Weights of a small GPT-style language model, trained from scratch on English Wikipedia.
Size: 22 layers, width 160, 2 heads of 64, MLP 640 SiLU, vocabulary 2048, 6.97M parameters.
Architecture: RMSNorm before each block, rotary positions, no biases in attention or MLP, untied embeddings.
Training: a variant of SOAP for these matrices, 5616 steps.
Each number is 500 + 25 x the weight over its row's rms, rounded and kept within 0 to 999. Layers, rows and columns count from 0. Numbers have three digits each. The size before them is the row's rms in percent of the matrix's.

# layer 8 MLP down (transposed), 640x160, rms 0.206, rows 146-232, columns 0-79
103:519501518546479491498503550491480558493516524521531507500482496501509492487528497474511440481472494540467461445462476503432537507509478467511476508509534539477507485495487543479546528477469487521509442511506509478481513502505529470490528506
116:501523549490474480504466511558492442502506497513524525515516456505499493496511508482464474526505503554506520536518467526439449517493473513484503488514498507534533489554482515490549515509507544526525496525520525484525513496527466455496523481
107:479458517528544487499496483507485489467512533484461475486597525508516528494511472458505487483500476470488480577481522520506529497486505429514470478498481523501454494476524542494526496497526484502512482474496477459494520544492504496514535467
106:473498478484526455510549462471477490499495500473516491489483493530452489487485547504495553484511493499508446497455498471499508505479488501478463529531512484490531503458494475521490475495426496496511463504497502501527525452488545524506516463
105:497478533449476481513506512505507510511515510463476522443497513497505491520516510532544475512531469461510500484466479486503507492518465483471525517459491516506517469501547498518487486507499494482505492527528495505501460451493543563524523498
116:532497518529534508513501509484502484505467508509518527494530483512489492474508501508491511526509525503519519527538497506456521502515515505498480493462507483500513544508503546464499502485489447428471527492507483467478513505536475503506520494
096:520490518511531522496520501499498516526509504522517470543498498504481475507464526541472507490510518509514531509528484538503488509507490523551503510529483546540495498520507446470502487499556470561497482504473500500508453513492521515523468483
094:482499495509516497505477526537519519491477511423507495492521508500502479468513527507501461474532511473489521482494568499480532484546484465438454481498463508484472490493539490480466483521540527491488484501501486515482497536452496540520502469
113:539507512459505456502514477516484527451515508491479527526564485517560527488534485503477490500535536495505471454446562519548472524508490502488462533520509507504511512519480509478465485486491511483498517493508515524538525529489513514508490519
099:526564507504470509469489461466486486523478527468545495508516533525480484500503468505497529448526528524537514479487508509499413485487508479526541538516522480485527506515490510513527520486466494502480572505473494538540459492500545502506501521
103:504482486550477526485519508499556475513507504517473514536437543525501480509540497459478476476491505462522516519493492506476510512501461473523517492478490491528493501482476483536467470542483507473523508469520485457465486493494455469520532543
093:493511511538503484490526536523495498462544466511524525519478510475544514505477480519502524497478513504503500433516482516498515550482482486517483502473501507493554510566538502495533512461486477485480518500469477480512461524515471510514504503
106:482534570464515512468484501508518459519497448517471471529508482480513480495471502454520518488485513453470497468488512547422497547486507513532484483491488499510509505538460495471512502543527487512512472517520493492504499533488486524521529522
105:491495501492530501515469492519493506542483514470493461522532540533511485508444526537491455526521457487513493465497478482505507505509471502551475551525484485505489470491510491481517468518495484514456529501499468503525489491505459523509501491
076:449447543497477534490494460530468495502517498473461480481507510515513539483538479472465487505510515494508487505491488486474519466536487525578496533537522453500483510524489499523530505506497491547502526481468487497526483538486522538502489484
086:474479508456477491514484459524507486472519515519493462482513481466485479552520437495514528544494465528494505488541528469534478507460417486487455473470503517489520524478552483484485488524520564482496495512479498504549450481525500500536464522
101:522509505451524522537505532539497506463511511503510550461463517474494563477514533490470484525525495495538518494521508472463518511496482466532524499463513496486481531526518466544537519457466493532475523490482490528499522543482475460499506532
084:541592477466524492500514522527520508485519493449501473567500500502497497502474490527495505473475483503520492485518485506483499514487539523520511508510496512501540526458528562488513459509513437496503489481508528485481523481485491514520495508
092:467512460527496501486486493517526539494541473470540412553516518513543461486491489522507483478512523506547467477515482464513477528495503530493545513494471506476494496492490523474529514508508491520536496502475509473526484466465476478441517504
087:465558494513455509521510491474465564497474487489510515513494439499461500482509473499534537479515518510462539484506500483522487504514501501458504502513486513528464483491475528476529538513514443497469521495484518473476484490525522535526549502
107:518497486524538507485489507471515521505475483490469504479511513501499472471565490531443509450508517507476528468472503462499472511499499541498537523493481520506527531485500526508474581527499531516494500469510483537485493502483527483500514497
088:564502512535492440492557515463483492503517508510462495477528508504494484517508496480474439542498478506501509472519485464490482488515536509509499482499518473418512534532495491489466460522502494490483510511498479478519520526545513501461504522
106:472473511463526494511495513490500465501495499494503504471446500539474576481464559519502471489469527537499536505526519467476500467496487508511448537467488464465480531505501501513477522504539520502499525525477519508467488511477503454483512505
094:538489503514507482495487472522484488462515526467489539511485460490537491539473489516507496532482501547490506536540501497478534524522513521492496483518505561495540504496502507507493494501505500490472493497484525489503465469514546516533500465
104:500491513504511484487486503461555454487435494505524499508488492553477461512503529489458498499465463496544496502493492464514538470504520551519548475468505525483506497519522540478469520502489511539513499529513483484490480531504488459459460519
086:522498529493537536501545486473506460527459531510445526470478495471477532551478519501442523477486476480514481518509517510488484499478499471538479477494532460484527474490517500511495484519481470506471441529500503538492470515506524486513491489
092:432516516467467532476535518516500464439497523474528468500488470514498493496537509493510482542472534504431499512522511529535513500460520455481505542470488521503501498468496486537498488495513497515506515532516509526470509484531490488435494522
108:517536496450532534472521492508520503472548528474497498489478506435501482512478502497501488498482498495461491428519540496518554503547498523521546486542447560530529479525485480492507523457514485522499532529460488518492501469492487460529525542
101:490499493533493486489511475497522495525453501516492486506519488483530463489548547508483504481519481523493496521531465507511501520504461449554530515514500506515504482514533520512486505503512518517504500479526467505525515508487463498468530471
099:510545489452518476468447498485519491480501509516511535514520505445523510506461471523547467512486527463519470482499474524532491488468483443489491481437474474491512433456498506518448530434511492487499465480509503525486485523474523482531510473
117:509521475476532528506449501503573482517501492444493479509484461516496489485494523482489505489500493523479489488504506480545520465532488520525514464479484462476530519479466482519504515486494513526477514504509484473508452465512494491504499524
079:509524493507490500452475451472515539442525489497485537531472531511522545483522463468466531512498523535502515537502486471512520465484512476505481486464506527446505461463480516547475479512530516513455519512543513472497505490464521503482511503
089:528497476483542473476505504473502497504486478489498477522507550441491464528499506486513492469529547496515486450470546499458481537522531520480507491541468489498495488528471505553492472489511521540456492504486532524459520490538523522526529527
075:495504512494553560504492491521514509503460478542505534525499518488507511463576496492483511525510500487478486505451526543469516475515502520499518500487488542539486450521470495494515483489460479500520464537522552499498478464515474515464509507
119:482529523517540494481520494507502505481514527491511534474541555522519505504499559474497490528481470493508505499535515459480464521434522490476536480539488510491534493472528481479491503464545503505539534487450471478488521496505523498510505471
088:507504492471504538513482518479446481548495488504537526482546535520492511499516521519524527518512476445509426475528467454516484515466512484534506513466557479471466503523479482470495505513485522510485520495507474486504542529485509557501530481
088:526442475472507488509480449510471470482474469454542493520490529505516515520528532491501487494442528497536494513511493503471488486482480492545511482494492482437550498479520477500486546520485492495517510496450468485517530506506505527554481491
106:502550498456474515466487507495541552558512528503503515510496510502478530474488517518504468482517513489478506483518521543519506502500522496468516461530503492519459496482507532471534495493539509501507471511522505460528479510514497534547521487
091:471477517462513486546509524507517493507450507529481480517453503521529533494487486507456552519421516508512519455492503503515533518507516503519467505515531484526529486482522508533472482514463486496535487516483497491498522551540533508537487420
084:552517525468456515509465476500574482499512487537509521457524534508447451494523508493465465498485520526492483496537479511477525524523520519544487532469510517560490528516479548429497512495504513546512478509540495522482509533515502497529477512
096:516519476476530539494474484501522492469518516478498519462507528510467498469489546504509509554488487538485514509513504503477511499459507493482475484541497519473512506496520501532507513493522510530480539470547530508503503528535482481495471459
090:518472491518552503462466536512475477481529490491486475474552516479485491507481524523534510474502474478453479499485511445477498545534532496522498514483466493502512485488532464507498460481565516490517550470491494521510495482554548485490480453
098:498455483487468506473514507488474461466525506553489532547410478500500496502503495501454538478470523521514500480496517481507492483519518476513499495494530503505504498457450519503519500519443491497506475489471476445551479516488506470479489514
093:515473549504523539467499490526524450487528506471534490519494455515496514489543525492528501493481503530498545488478435498493463490479500493530507466508486536466484524551529467483527511487507521492510504544511535522451474508560458492536492477
118:495490526519498473468478481476472505536500512496510517460474494484468480529464483534471523537526465538494483528496508509517475502508503496546477487522503480477548476514478492499493555468507509496493543489496503500505493576505484459485532500
117:491513467508518512494487507552511508502516458482495491482506513513509534533505444504510475568463512476568491485549494502538521472480470488485481507512513522500476488543545496512512542522478509494514438529486478487517497514482493537507486507
123:483502512504477508448490527511461489523552452497492493518473513487494510501477518532503518492492507499470498501476491565489511526464542559502528533517465514476506508487525518503496519506519516496486494492466513538500492519441532475485526499
077:489514536482513462479467534526526497509504494540518513483483504541483498538517445466526498511517516504489512491508509493516494514500468501473557480479486515450497496481446495455539473453472463511486547519513521521528524510475474478515473475
102:513460517445471494503502485523497487495511548532491533543521503482531496464485488516492517494455486479529532506471504526518452514541511499503479538558482542546551537504508519503479483503491497491480492515526521476469511526508541497525496524
088:505517481464465496505517501513485512526447512483520496501526481483536528464502526471500543491465525501511495510508515511508522494481504508469518459512496519527492496473527512529491485537432469518489492576537494470481478480515516527497473511
119:507507511501485515534523490541511487520508534456466501507513529462487532525529539470501488499505516484497550444480486507510498460500506513493502489531514526513565510466485455544497475494488476529518479524507517533490495482531509515464492513
070:500514482472531492486525476490520467468496496472547463492537546523510468473492520505493477505493477508470527471491503541496478468538543486501476487497469521526526500478534479524513540539486535496492488552540462452519508508497515523485482480
101:525482490475505508506460498508454531487466519508470506524520459537494504534475527482504515499538475512499496495528508484508508490517480520528532543488491495492514499491520511486495510493527508479553524487493470466505476477516475458526511482
116:510483492507484567498498473527509515521526524479502495527527477478505515552506523498510529472473487504503517538529495494485532530488505466490484535492474541489524510508493519533529505422559486503467525492486523552499579490497463486511509501
117:454475527522527517516498495504543469543454480509473484511475491524495488490531488459529502488501538473488516483518530514475540502515470516552493491482512511487470529535520525459492505490520525493534513543532457484467474518459501502524471495
092:458523483474494485493494480485479487484520460484462459509494450492500484487470528514515498537474546468503491500492494555519530501502523540485480485469454514514500529462505462476496491470472525521491474496487499519492501431532521537499460490
074:508541503522481458545511508510550487486502452524447549493486538520500461486554515474521536474523545506493462552479498537507493497511517493464490452487491485541515480477506492530502489480490514464464535497496480483511523484496499507481465508
105:478454507466473505479527508507479520514537490522525508479471509529510482506494520497529461500499521505495493517508540540535512532459476502464500494499486476521505471486524528460513515463517506514512510512506524504497516522505473511520495541
108:478513506563521481481468486520490463539548500538523512486482527500490524450485508442494463528528503514477517544472509490501468457472497533507490490487495512538486503519523506507500486493514477502546533475480479523487510512445481484528525525
107:481503510485487472491526468517523497507512516500507519511443499485540508521523534540521505522490494498535516491514493507494507511488480488509453505470525547503484515464484478513519535508489491506495508493509511518519500472517495477472486486
087:494498502529459455525449500507503504424506460484458445456519538466517542487497534523489524517528502507537531500510512500494530515440476488495470492534525476507452472470510478448492497508477525498474487516511511481471494511509491532485521506
119:504489500481487474483498473500496520491530494483487475498484537492512526488476481470500546514560535477494528471550518525473495465451495471491509486531496495450550512475529478490520522463511475511496479497552485524474516489532506524498516495
097:468502540497523485494488497510451454506459447510500475488526509523500513461481505513499512480472481474466463517496498503488452531516507460512508523455488445548489548482468494495512486480485508487503483499468506518503497500523449486466542541
079:560483456465498505511512475491499504493492475494501451447497521508476512514500525524506517467514538526554445533487503516459516492487477534479462500519447473456480465513488523455449484487482515477504545481501547513479477499489508506505504463
097:534532492499462529511526496496521526509499547560556502507457517486551494481498471535496510528484498507514507517575471492540473499532494537498499478541459507501506467509486466483527465458474476520504449518555490461513568501500491495478494503
094:490498495471515493526470470539527536527530495473480502454492534468505430485499546482528500545468441501525518496508496558478505492493486508492517473490508490478530509508514486561486511508490509481467460526498464525502532515465469486522478489
112:528468547519531521533497468504456462486535466502510453500532507471482547441489518516486461496493470459477497493510536467484501542497516502486522502472511554553458509484497499521460481483497451519506487474487533529512465474495505522484492475
111:478471534476481523527477443504480570501497494527478491528511477485506525506489519469517506488510476458507453538474502525494545517507521502484493531496533532515476479509497533458509472490551503516512494499466490489449488509486490458531427495
088:528528524514507445494500539536479474511473479458520501474505485471506491469560474508515508502507539533494518489483488499510499503522458569459516469509516469505489486512488452526483498527505530483465512433476495487518486534507486530493501485
084:517498532523491477478486523500527473477489558500500497526536494499498540507484526485502522477506522473515517516552526449502467509548478491470517517494512533498539520508510509504495472510496500547465513498494506508557552472488493497470486484
104:517501513481464502506480534494533505483441478506471513506517461498502496496470452450504523513525495478530518531548544466532484461526554470483480476463509493468485507466489501490495467471529505484523486512494498488487506459509485527543467471
110:510511470520531512508467495488519483449578494494484531511517502493502521546490514534521522482538531551445532480482492502490513472499540515494513508508488469516501504488528508550549548485507508475491505500479474501468506534511521521495489496
116:495478503544512525550491480418525476487460494515515524466499526542529492496488529496474497483471468501460547538491477482471533491495521551491526512460504521476523458503476478507478506496482519474511496486512517514509477544482501497484469526
089:498553496501467503505492519533471548491524506498495526501521512500488532478512503500509494500467522512477534508483521501519505489546511493545515504507503491500436445507452477471525480518526513481501460502486480509502528524502502493483538448
099:469529481509499506533508478450484501490507494482470486537545490535509515539460498500513495482500475508518520495483483517525448456462515474506521519507508518499535481537502490537494485488491479470508445476521556479501511509538485488510462526
092:535515479501522524544463468520474506507453516512506478476487481473544446529450429519495501478458488486532500512502521462516464524504543492491507518497468491476472459454535502495472467534478487492511479452472504503480450506541524472526509537
090:512524532493513477485468458479530484504508504518473484517528467486528521463515465530493516542479467468553529519509474446462518490512515507518514430511539489457470507498467482539510509461443512514536502505531482479507469548480475499476501512
101:510470501527499479478552528465458508462515518501538472528473550501529542500503518472490500503474469498532542469478529470523501561495529475458503452467468498514503485487503508513466506477493516476467534515492502532522515518489468490519486506
079:500531504516504461478475477532538501474471538476497478514517505490537514503510538479480494501480496519487503513535538537498523477497490515502532479503531516503518498513517465476459458510576481509536509513494486471534510504514511491510514543
111:562509493483465507512514471482441520503514490506545470531518501514511523484475520498508515485492516515533459540514515525540560483532503514501495480502466500479456478497475486452499537506561479498479527497489490529505536491516526517561523484
100:513472565489531525475464500493533509499522470459495498562444450478455506491515512501507486532526530497502529488536492495532510493504481477518493523485458509494529516476533482478477525499512526489499511445508486473489525523543546524503487529
104:497488539476508471501490489530488505528506504497488498486474511526478481459499531546475505510517493480515499523485569512517497529500480544492497522515493469532463529481504505490498515506551484534455531505540507479524490530511486507515473506
096:473498500443559482478498472529549461471511526510430480495546509508486497504504472496536478501501491508483491493512495475521544477511486491492508433514488496464514511470513503464471479494531490481463489521513471501494487481460510507491518553
124:488490466476509486527494476481480547529543488525513523487479471464504524519530531515490502506521525483473508508545509487520493464498463471460486459476491508517514536512515515491498490482502480495511548544482481491461524474535504519506505516
088:538468512524498508503503564515521494520506504499518531520513539493506510502511476490525505492541479498500503570491488481515482480434495512489482519488518463514495529548475518520509474512455451499441489519483527510548520483509544500538469489
100:514497500502513488484489511495487507468498471509494443492511476488469532508518489492509536463456502543435491467503492479497471506490534508546533565484514463483523507491540481553513488494496491494515496467477507528430549504521514495490485481
095:486503467536586493484482486511515491481514500523465496510509463499520491529517457522503507532468536528516494477464500491513534549508467504508480508472492472506517515497500472503502505507480523509460484557507496455529439537505459491447505500
# layer 8 MLP up, 640x160, rms 0.216, rows 147-232, columns 0-79
108:472532507517485491483488560453510531513477477509507462498530514494448459492475514490507510445460516528529521523491474510511455512516487466520469473497543540430489480501522515541464508537524500496455496507469557508477517483493474448491478479
103:501448472451463478515491503467480501478488481526508531520528510475522474521509510491559502538491486499523490448488505493439499449523518513537498470479534490508521508539506467521497527465454524490474498564504495529496481498523479492482515527
109:509487485498505486537490503533497511461484494539499485531502511447528507480516522519511518519454515501506513492522502538473471510506502517514518468470486535511455502532480550487510506517551513539491563489540480516487501522525475518520492563
107:484524502522543494490494485521514456490526511514501474521489523489467538475470495492526506502495470528548520520494498452500512493499429469506505487503472522522481486491516460529477449490528476515498479483470480456492532494528489493525518493
113:532493484503503508471491505471482500547478515551485483501472557540533503452489511514541512498481511506492500482502536489501550501520479494527479537508503490538519483533536509475498488501480498495511482489523532450522485520468522503499512477
103:482534542486484482521465520495556512457509502511468505468465528491513502515512485451496487461476467487491483496531515505497526495506485486489489467513509474474497526479518511497487464505461502406512502500525489506477552514502459483479545483
102:509516515467522493514508481498484497509538522526524481528481547519514526516495506520476511556473548506547497547477473517511492501490491536517517483528540495485492493503491528521493481508478493531468513492488511522503523475541489504534503536
105:499517501505495499487488511507492484498449493499521498508494512518501479541507494532493477524474523510479536525530501469459546502524501481514535444490472532528522462491548498540511534467487470543522525493485506487466511456528476493503528480
094:534528502514462513482485540508502472478476519491474526503488464504511520532530537510484460558468509483477479487481490469484514470520515560526470521504472505509515493491528506485483480489522505545508457522496474475516552471484495544522460464
105:528502499491506509490472527493497501461491504508500511469544478489501483489509496447537535488468523555450494467523534516493513454488544514470459502517518490508498513513497520476513499486516512519476498529503486561494491438532511530516482486
096:513516482488483514548505482480475486525470491486480511495506527485477473505488502517463508502534499530482514572481506517517504475504502491502491500509488526492502513473471493509437488546517489505540486475504501531519537455505540498477509491
116:525467472542486513491498524508511509488500548477508537499486513496525529494494496505478470497512473543481543486512513502528501437502484476481485544499516528509484528459547483526536527474501476487493542488468520493481498478552520465532483489
103:478503546539489517495532550494502473478473534525462483466495508475484470522541488492465554524470528508478469525515551524477488474481509505468541475462513494490489471509509521503489540503499502528484453481472499486473520524528546532492481477
072:516530520495515502547495457484502499496503539472499519519494501503474513499520567490487463442501516464475499514523484454512477473550489496537498496476493507504528461533526486500489490571477486520519517523530497525476500529481467481505544474
082:485559485558540539538536515509520512506511529487490528501463536508479557486501506528485492506538489524488495458493489539485504490523497477511554475540507484485483500497460490491456521481501478544546474508520500493469503539452524503477518516
110:463509499558504485477472516471512507518498493501501479525536491535518435530535487524515525501452518513451447505504524516511471500521530524430499503523503480478487466473475520495434477496489497537543491499482470500546483443508514509486496477
077:489511476522487494528467470516535515447480524484457549476486463483484470526512494495492520510511512498479523527459518444497483489543485527526520497503532477443446502516496500468510534483498520472497564499496516484517451507565533548497471431
090:476471503554481526524495518496493496511516529446464490482478520462524518514526521525484505514520547487464518545542487517479472494490554513515476511499538462531500536494522473479521518548484460522547487505535464542494521442495548528508503495
089:495477516484530492502523497533524458513517551555516496520491555512503523502493506497511541508502490484456478532532461530460521499503510470488495489443452467483501477508459526515518488516517475474495465459510507476499488514447527484510464503
105:518507527515497521492491518518529495489508506528526507497477454524514499498500517484502490545495469481484448516511524471497492519534491444511510460507536512528495467527483491522471452464503457540476510526493491463505511550534510522486476499
085:515468499535529529534514478471494521534477497490485476506498517431478526525510522499498451507494501491488502515480499457534456496542476514473473512496517497465487505554529500515468484476452517461488514483475507473509538492545528505527498458
107:512527515518472547469584480489464495506516494542506525522503502493529488502475468483473527532500496536468519480529479509488540476516499509506539515552506547538495501551478473485489521518495484487504466457539511471539469508495511509505543468
093:511456511475481517515471526499499483487489488561491492508543481496475457498495453518474506493477517494481517463536488552478484527471520507500478533515477475503523549514489521474490486456497482496539520492449435525487533501462457494452453492
103:532507492477495551513521486527473473476506475485533490513524475442508540479480500443526492492496526479508509513494494535527485554519533492454461527490480507556485480540532517512490516470487474504503507483496503536526482490505468541489523518
087:528495506522474441519508519476464531475477485513509500517535489533517452474493495503499522536484517529491480488491481491558512480504503547478506468494466514490478523550484491499485515485529531527509526497514485475508533497510510499477467525
085:541543496485484492532505494483471500499518520518460518501520516501519509488534490453426501507493531513519498503484480464472501495524505490553501462536516529489534527487496491478507536513482473516479503432505538460460460504507535511476471512
117:478502496515527484508505480519461519474520500512489512501513505495489534516496504525484522475552496475511492544486462463511454507494448450508477540482489517510500516525532509489442499490460521453507476500505532540512524489484505526467486479
094:504551490515519517509510497480471466508526469471518540501484533455544493484455485513478495505475497480500487468442523548518486482542488512470487505500527494444473490511470474511507477529510495475488485548505502442488509467531537492483529502
094:476462477559489551532534468504471509508472524532480480472433530536474477485551523502504497483486493540457505504500514479473524524545531476511504504513522557520473513552517517514541495569493474506523530517479518472517502475517466524476530514
121:519511491501550519491538530472474492501487498528490490487481510481540485510565499512500511478493462523523501513460517499444514478479536481469501503532500497493503463536504502474479499465473520451515506521473499485492544528491515507499457486
074:525425440539468542502516480484507477457469532492502517467482521502458513517529498485509501502490498472534483486444497506505487465494487522460461494496493511512527504477532515546487514513495520509501523506486499434512492547503474468501469523
088:504543488501489553508467516540512486490529488498528479510495483534512500465492500531446499522490454480483454496529451504527477452508501516497488469492472510528512482472488469465427493526462514468513503477514464459473513481491501496483489491
074:457498445511517457518500499517498486484531506509569491440512527500475483551491477517532513512497524515506509466527471493479488537508544550468495497500478452483518504511541503504463519500524572542488460483484530501490547497521448482519462516
103:485506532469516467501517509504483503481511513539508486416498493483473500475497513456536529500532512516513528461497506487478542521474526490491479499493479492500558526534543535499487545470486460458532505502485538512528494465453525521476489493
093:505489525511510500426510478524557489432482522540513474515452462461495494492518473508461505486504502516467565521516532506474528526526456456506485497548460532528520500481523498535521504478482465493523497474487485523492447499479517473483537515
090:503537512472482515477532523491483477504520512548494509496490528444546496461480453500526488495527515491502521488477502511496539540528498485488501510494506500525474511495486476551541456468467529519463521495560488514535471543484453503501470511
104:521473503531502488567482495505484485490508532486472497538498451517483538488512508503465505489495485516491492572451510535511508466538483504547488491494456496469500507538469478507500484491509486481506483480497428510531474508471467486506506541
090:476519504512510473491450460515478470514491525488538526488487525521462519531536498473538526469506521467460465524510483570485496482514482493495504484425498487484479552510500503445506475520518489518504490489513506531445497504540480539500481536
083:452510527522480510498519511498519477514498482534529463534468493478508481520468512488481496484519523480498470554481529510475501514470511483514560528514498449464542455468449451533548509508529512478512493499492514488483523506499522524467506484
093:527494540480460495520491502464504515538467515529506509522533504475550489504514460487466488474504501474496490479485516465487498506548523495544504480503498532541495514500430504470484476525499515530489465502544487470505511517467521493533510505
091:541488475514467538512529466496531549522478505469498509493489499502498488502490509463489464532486499489494505507494502495498489479504514507544519504507480508579507480503464516490516510453515492505515511517473505520471495494509477469506514519
095:516483508511505503539461567484520507509515486461521520465535509464491508491486526514509468526490513449499503517524458503463468493520530492477474505520465454510508486514505556490496516462507475476498525490531521564472508503509511504580446499
092:516503457527499446531512541471478528468521481471483539506506545506531512523500459524483494499498479491488466459519523487509536488543520524488525525512477450567497493477456523501525504484464502520517476455525480484537526464449512494478502502
112:502481516483499553531521487525504526445507539550542527495511520520492488497486483480538489481468466524481531454538518499587500494480458471489526494468486497504549529480482475462500499483480531521503504499529502505477502482508503514484496510
121:540497540471550529454485502522511499467506500503509504488525441504536513530487522471480525498517514512547522479525523485439492515498470490480508509488518502490516500525487492515515540463514515532476484510499519476492469497512439474488472461
111:493499483503524553464511496532467512565518510564515469496527496477527456484494490512488466480473493499474482519533543522497527491522469504479489553511481519480480528506511511525494510521466505487525489518507486465475415481519497503489487494
073:476529479524524525526539522443535524505490491500509496545500516488490487503504485539513504497518485518500518482496491471478477500514541505504477482498506536528452483531538556533478492568524531508494471497473510505527480559530497504473493513
091:473515497542529481475525490463466487515507524473465505479433476511519492490514531568499523539484470526481498488452507525503514490533526467534526491482533516528461475528485516501486491547476481492475510495501499533527524504476478489484509480
081:468515540552506524518519544502499491500564505496516501471499500540486499517480509452540475494511486454475501495499502510455474476539512483479487500507510482441489510544469535492522513484540520488475486464491522518483536533481536511496511474
105:495466539493523489514497534468494526530457574534476457509502542492508483536442521477499528528493497494481505475500559463495488466461500494478525490469510503507500487470507474462487529501501488493504539494502490523478519465495482471432503515
067:524503496536484524518541464468486518493454534475496518482461454476501507481499479437474543487493475487503495476466495496491501471475484517494500448480504473480481516543490494471520499473512477497475509482480502556461512503476478467528508544
110:521494504512483500501522532491501502501483499511528483489484549522498542487485482553489460500443560460500444505499495479479508500489529477498491484509538563521469508516489508539491472502486477542507497487545515532505509505498486510523481538
109:493504482498460481486455475510503476514531465516455475496499520495501501472487501487554484504487497503436479495525480482500515520518511504526508472538522487492504570535529485512487463496504495511504509526525508461466486547517510496495517510
104:491504482484503542500505497493530473487509495516496477488498476509550490504519518532511529453477479482503520524492498473498538523501509533521483489488524467460542491510518539478486486515495502517522490517544479514504521530483467557423481450
093:499463480514509498506508474541514507520513539504548533477500508456470496514520477547518505516499484523507496507479501499475447491520496495521509488476550494555512482546497508505512489480537522531513496494578502511449554539449483483477507527
075:502507503545468499463486509520479487464500522485508500479498521497472475481518469518494512548493483527506500497540460556457485492512496475499515518458507435478490504485443495512513518485465495483533512516502553524504470479480470449502467514
114:521509493516491462533504509463511479488486539489474485475502488472513523501507479506469533490498497484501492477446452478469493485516516534512497469511529524487507519518505476561500501533460518485495489502555453526524518455460517482503522445
104:520519459511493514540542467498495462530456502430475518501464472495491503519503529521506517518529527477509488534476475492450474485514503534484487514494472481498483541474470476477503495474518501508560494487485543509515503514502491525482439499
109:552495473458513486524506493473515512497502511499541494465503533480444492509512481491511460534517519514490525545464485513460510523477488488492499514515468489444512536517510483513527466528453479491490510499494481488521505495462528518492525533
090:495504514527502528483507465513480520528497518498511547554491523519515476550496467489539517540465529485497503525524478523460501493517501492499512470477497505468503513499497507565490495471513529502479523525529478545480452467510519481515485521
123:510512499525515556498533503489518433499487526505528521483526533514520500547532497520494443504506494483515457501498486476479508494484494503507488488493490513481496474528496531530492528517516530511523474479467514463557519508503502534500505497
094:510475493556519527511500523534490474487509504495508544530510506523437482505528516462474532559472486485489499511487513518489526494486499497502505513526515510513490500528511567525500494506504464487538527456487492449492507502509512531504457468
077:476507529532461520477480551554466466525493513470500512497530492480508459473486509512493487490496534534488557506493497509474495526504476526518519521521491494524520487479504509499515476526510489502487501496491504505500476492486483496506502504
092:458476514538494481447474567512486501496547491496468492470529506535491539513481496509494506510482491526504541457450501504466520499489496499490534532476508500548482494482496552526526508561479500466530479480453525497501466511454477499559509502
098:524495471524479527495496545512487498471471537520513501500469495536503540495480454509465526480521513500466483493522539431538495478496498520502521502477494563546495497507445507479511480532501476497527508459476504477490473442505490520506577519
121:500519475517498484469470510494491482486494499533509557460520508506549506503529464518539507517478496532491482474506524462468521501471492439544506517496456508522507490508516484462580506528505566527498511509533451483516517519512478502498487532
110:510492489475494506500491482527481491508517519491498490486497481483479536459483504522446466499490486484493498528534484538515458511491482490452426492496437503475475491488492511502496523540520534499508503521492505503495493467509502490489487467
086:484494528487502480517538534495495516496508479518519507487478506491473530516536467484490507562491483516503541492506488496506518563534509518475496410478493490512539487524516471517470524519513485519499533513498496513513484530490502533500507515
083:498500495519513470508534484493565493482470482496461492487548489489505508498452479510511509483496505521503512471504517484510502472516465524491455488518474502511462504593523494494493507492491484499489484513506532511500504466468470511534540512
105:521477485516528523453517459519519474520511518526523470507507521484506500518506520532467512514469496508438461471498494522471500515474484491473553503502474506570505457544513545511489508489452476545487549500496495516523450555484522493464514525
109:489530451493529478488512510444495551517450519491509510521512506488495445451466482486515491496467504530500479515475494510503473493544448527530484492490545518518483458525501489488506499488493503495513508526478515494503497482530508476486479527
110:474465502526498487511480521483540493518472547512499544518485540475512475505447492551526510520546540506496507483482489513477495508517497465479569521488486527534522522502498482478557511525465468501466437516492516530523484460503512487515452519
098:495475525495474524542500453495457501495486510530540453533508512489546500499524503506494562506536452479512466498462497491487521517507517537495460481484480522501525520516453494555467519450518518541495518529524515505480491496503513477510483510
096:513502523525476522508480528480486519490494473515485530485439511479486499420501503493512518508490538502495514486524545483493472482532540511507512511560574440495479504497522488503460492494473501462508573492491456538508508524477519487480522498
094:498482499485480502480529527460488501465493482497466534536504507501484520466534570450501552481525525510501492496521510511501510467484485487497493483519520507508483526523517529502522524440541559552480529521528470476510539520501521522503479457
090:482476451524501491500522491491500529498476528534539507492473552482466477532543526506513479458532507534428484523532524495498483499501510503508523496472510530486490487491522478500533517593531485475505452520487505492491497474513503525485533522
096:531513496526501505451467495537524486530495545479502503526518479500526464484488528471516497522497515522477509489533513486479499464516521511506522513457454491506515521521485533521482503502518452529509515449477466469456487469484514488527497523
077:493517492510531502498585546480479503498481524455513492500540470528468483479485459498491513545519506508530487473496457484525443511459471488476520509495496528492479527513476459505488478478506525517501533522483517505487505494511545518517503506
117:520555513540523514446490546555521497513501509531493529471477472532461531499451467505480490470488504529513506526518474498510493466520520496496516482467540524511485503520524525505499489516497556507524458511511515489482446506477528492489501488
117:503521464484470476471500515493454527488531503487472480495532482491528477506494464509517494493505499487524499504436521474477481468518507530496494498492523502472467476531516524529519436573488474516481520520491489489544459482474506458522469494
117:526492483487483515468482495455528466503511462516498491484540516480487511522524473489524469520503468523527541486491470521454508461484488471485511486471518501477499490535502531515507474507524486494573491495453524504494508469533508509481522480
104:541509503549483541523482523477498530535482486512548528490472471491520490515499551483488517516522483496500489541492514494457477520510501498494508525512534520531478506525469482541537528481447527551529494471480478475535502511526499480502523441
120:519512486517509483501488531533512535512521503531515538475521463492566497474468493501505488526501530535470510538512515515517499475469506457497499509505477486513545517518508517526506491511456471565503514465444544523459501461533464531492499466
086:497503470529518518468499493504494449518465517479478476481497479468493563526500500474504537488474482482504443502519508494477476521561498532504465460524514497532474510518485525496437495449501522506494508525501519539503504471520460492455546479
109:492500503455523549492542527520459542509501546493503493469501504514504467476525522457474495463533529510495572495497495496511488484529522493482493468554520538491515504517494540468497538489442531478486461510498498472497478482484479502506535510
102:500509507505438523510513526484496544511469522508513542440492532543492501483510521523484514451529485452515507504517510479453468478508525488532523522513467520505499509511492536483519544518511517528508499464466505547488527461497545467493476526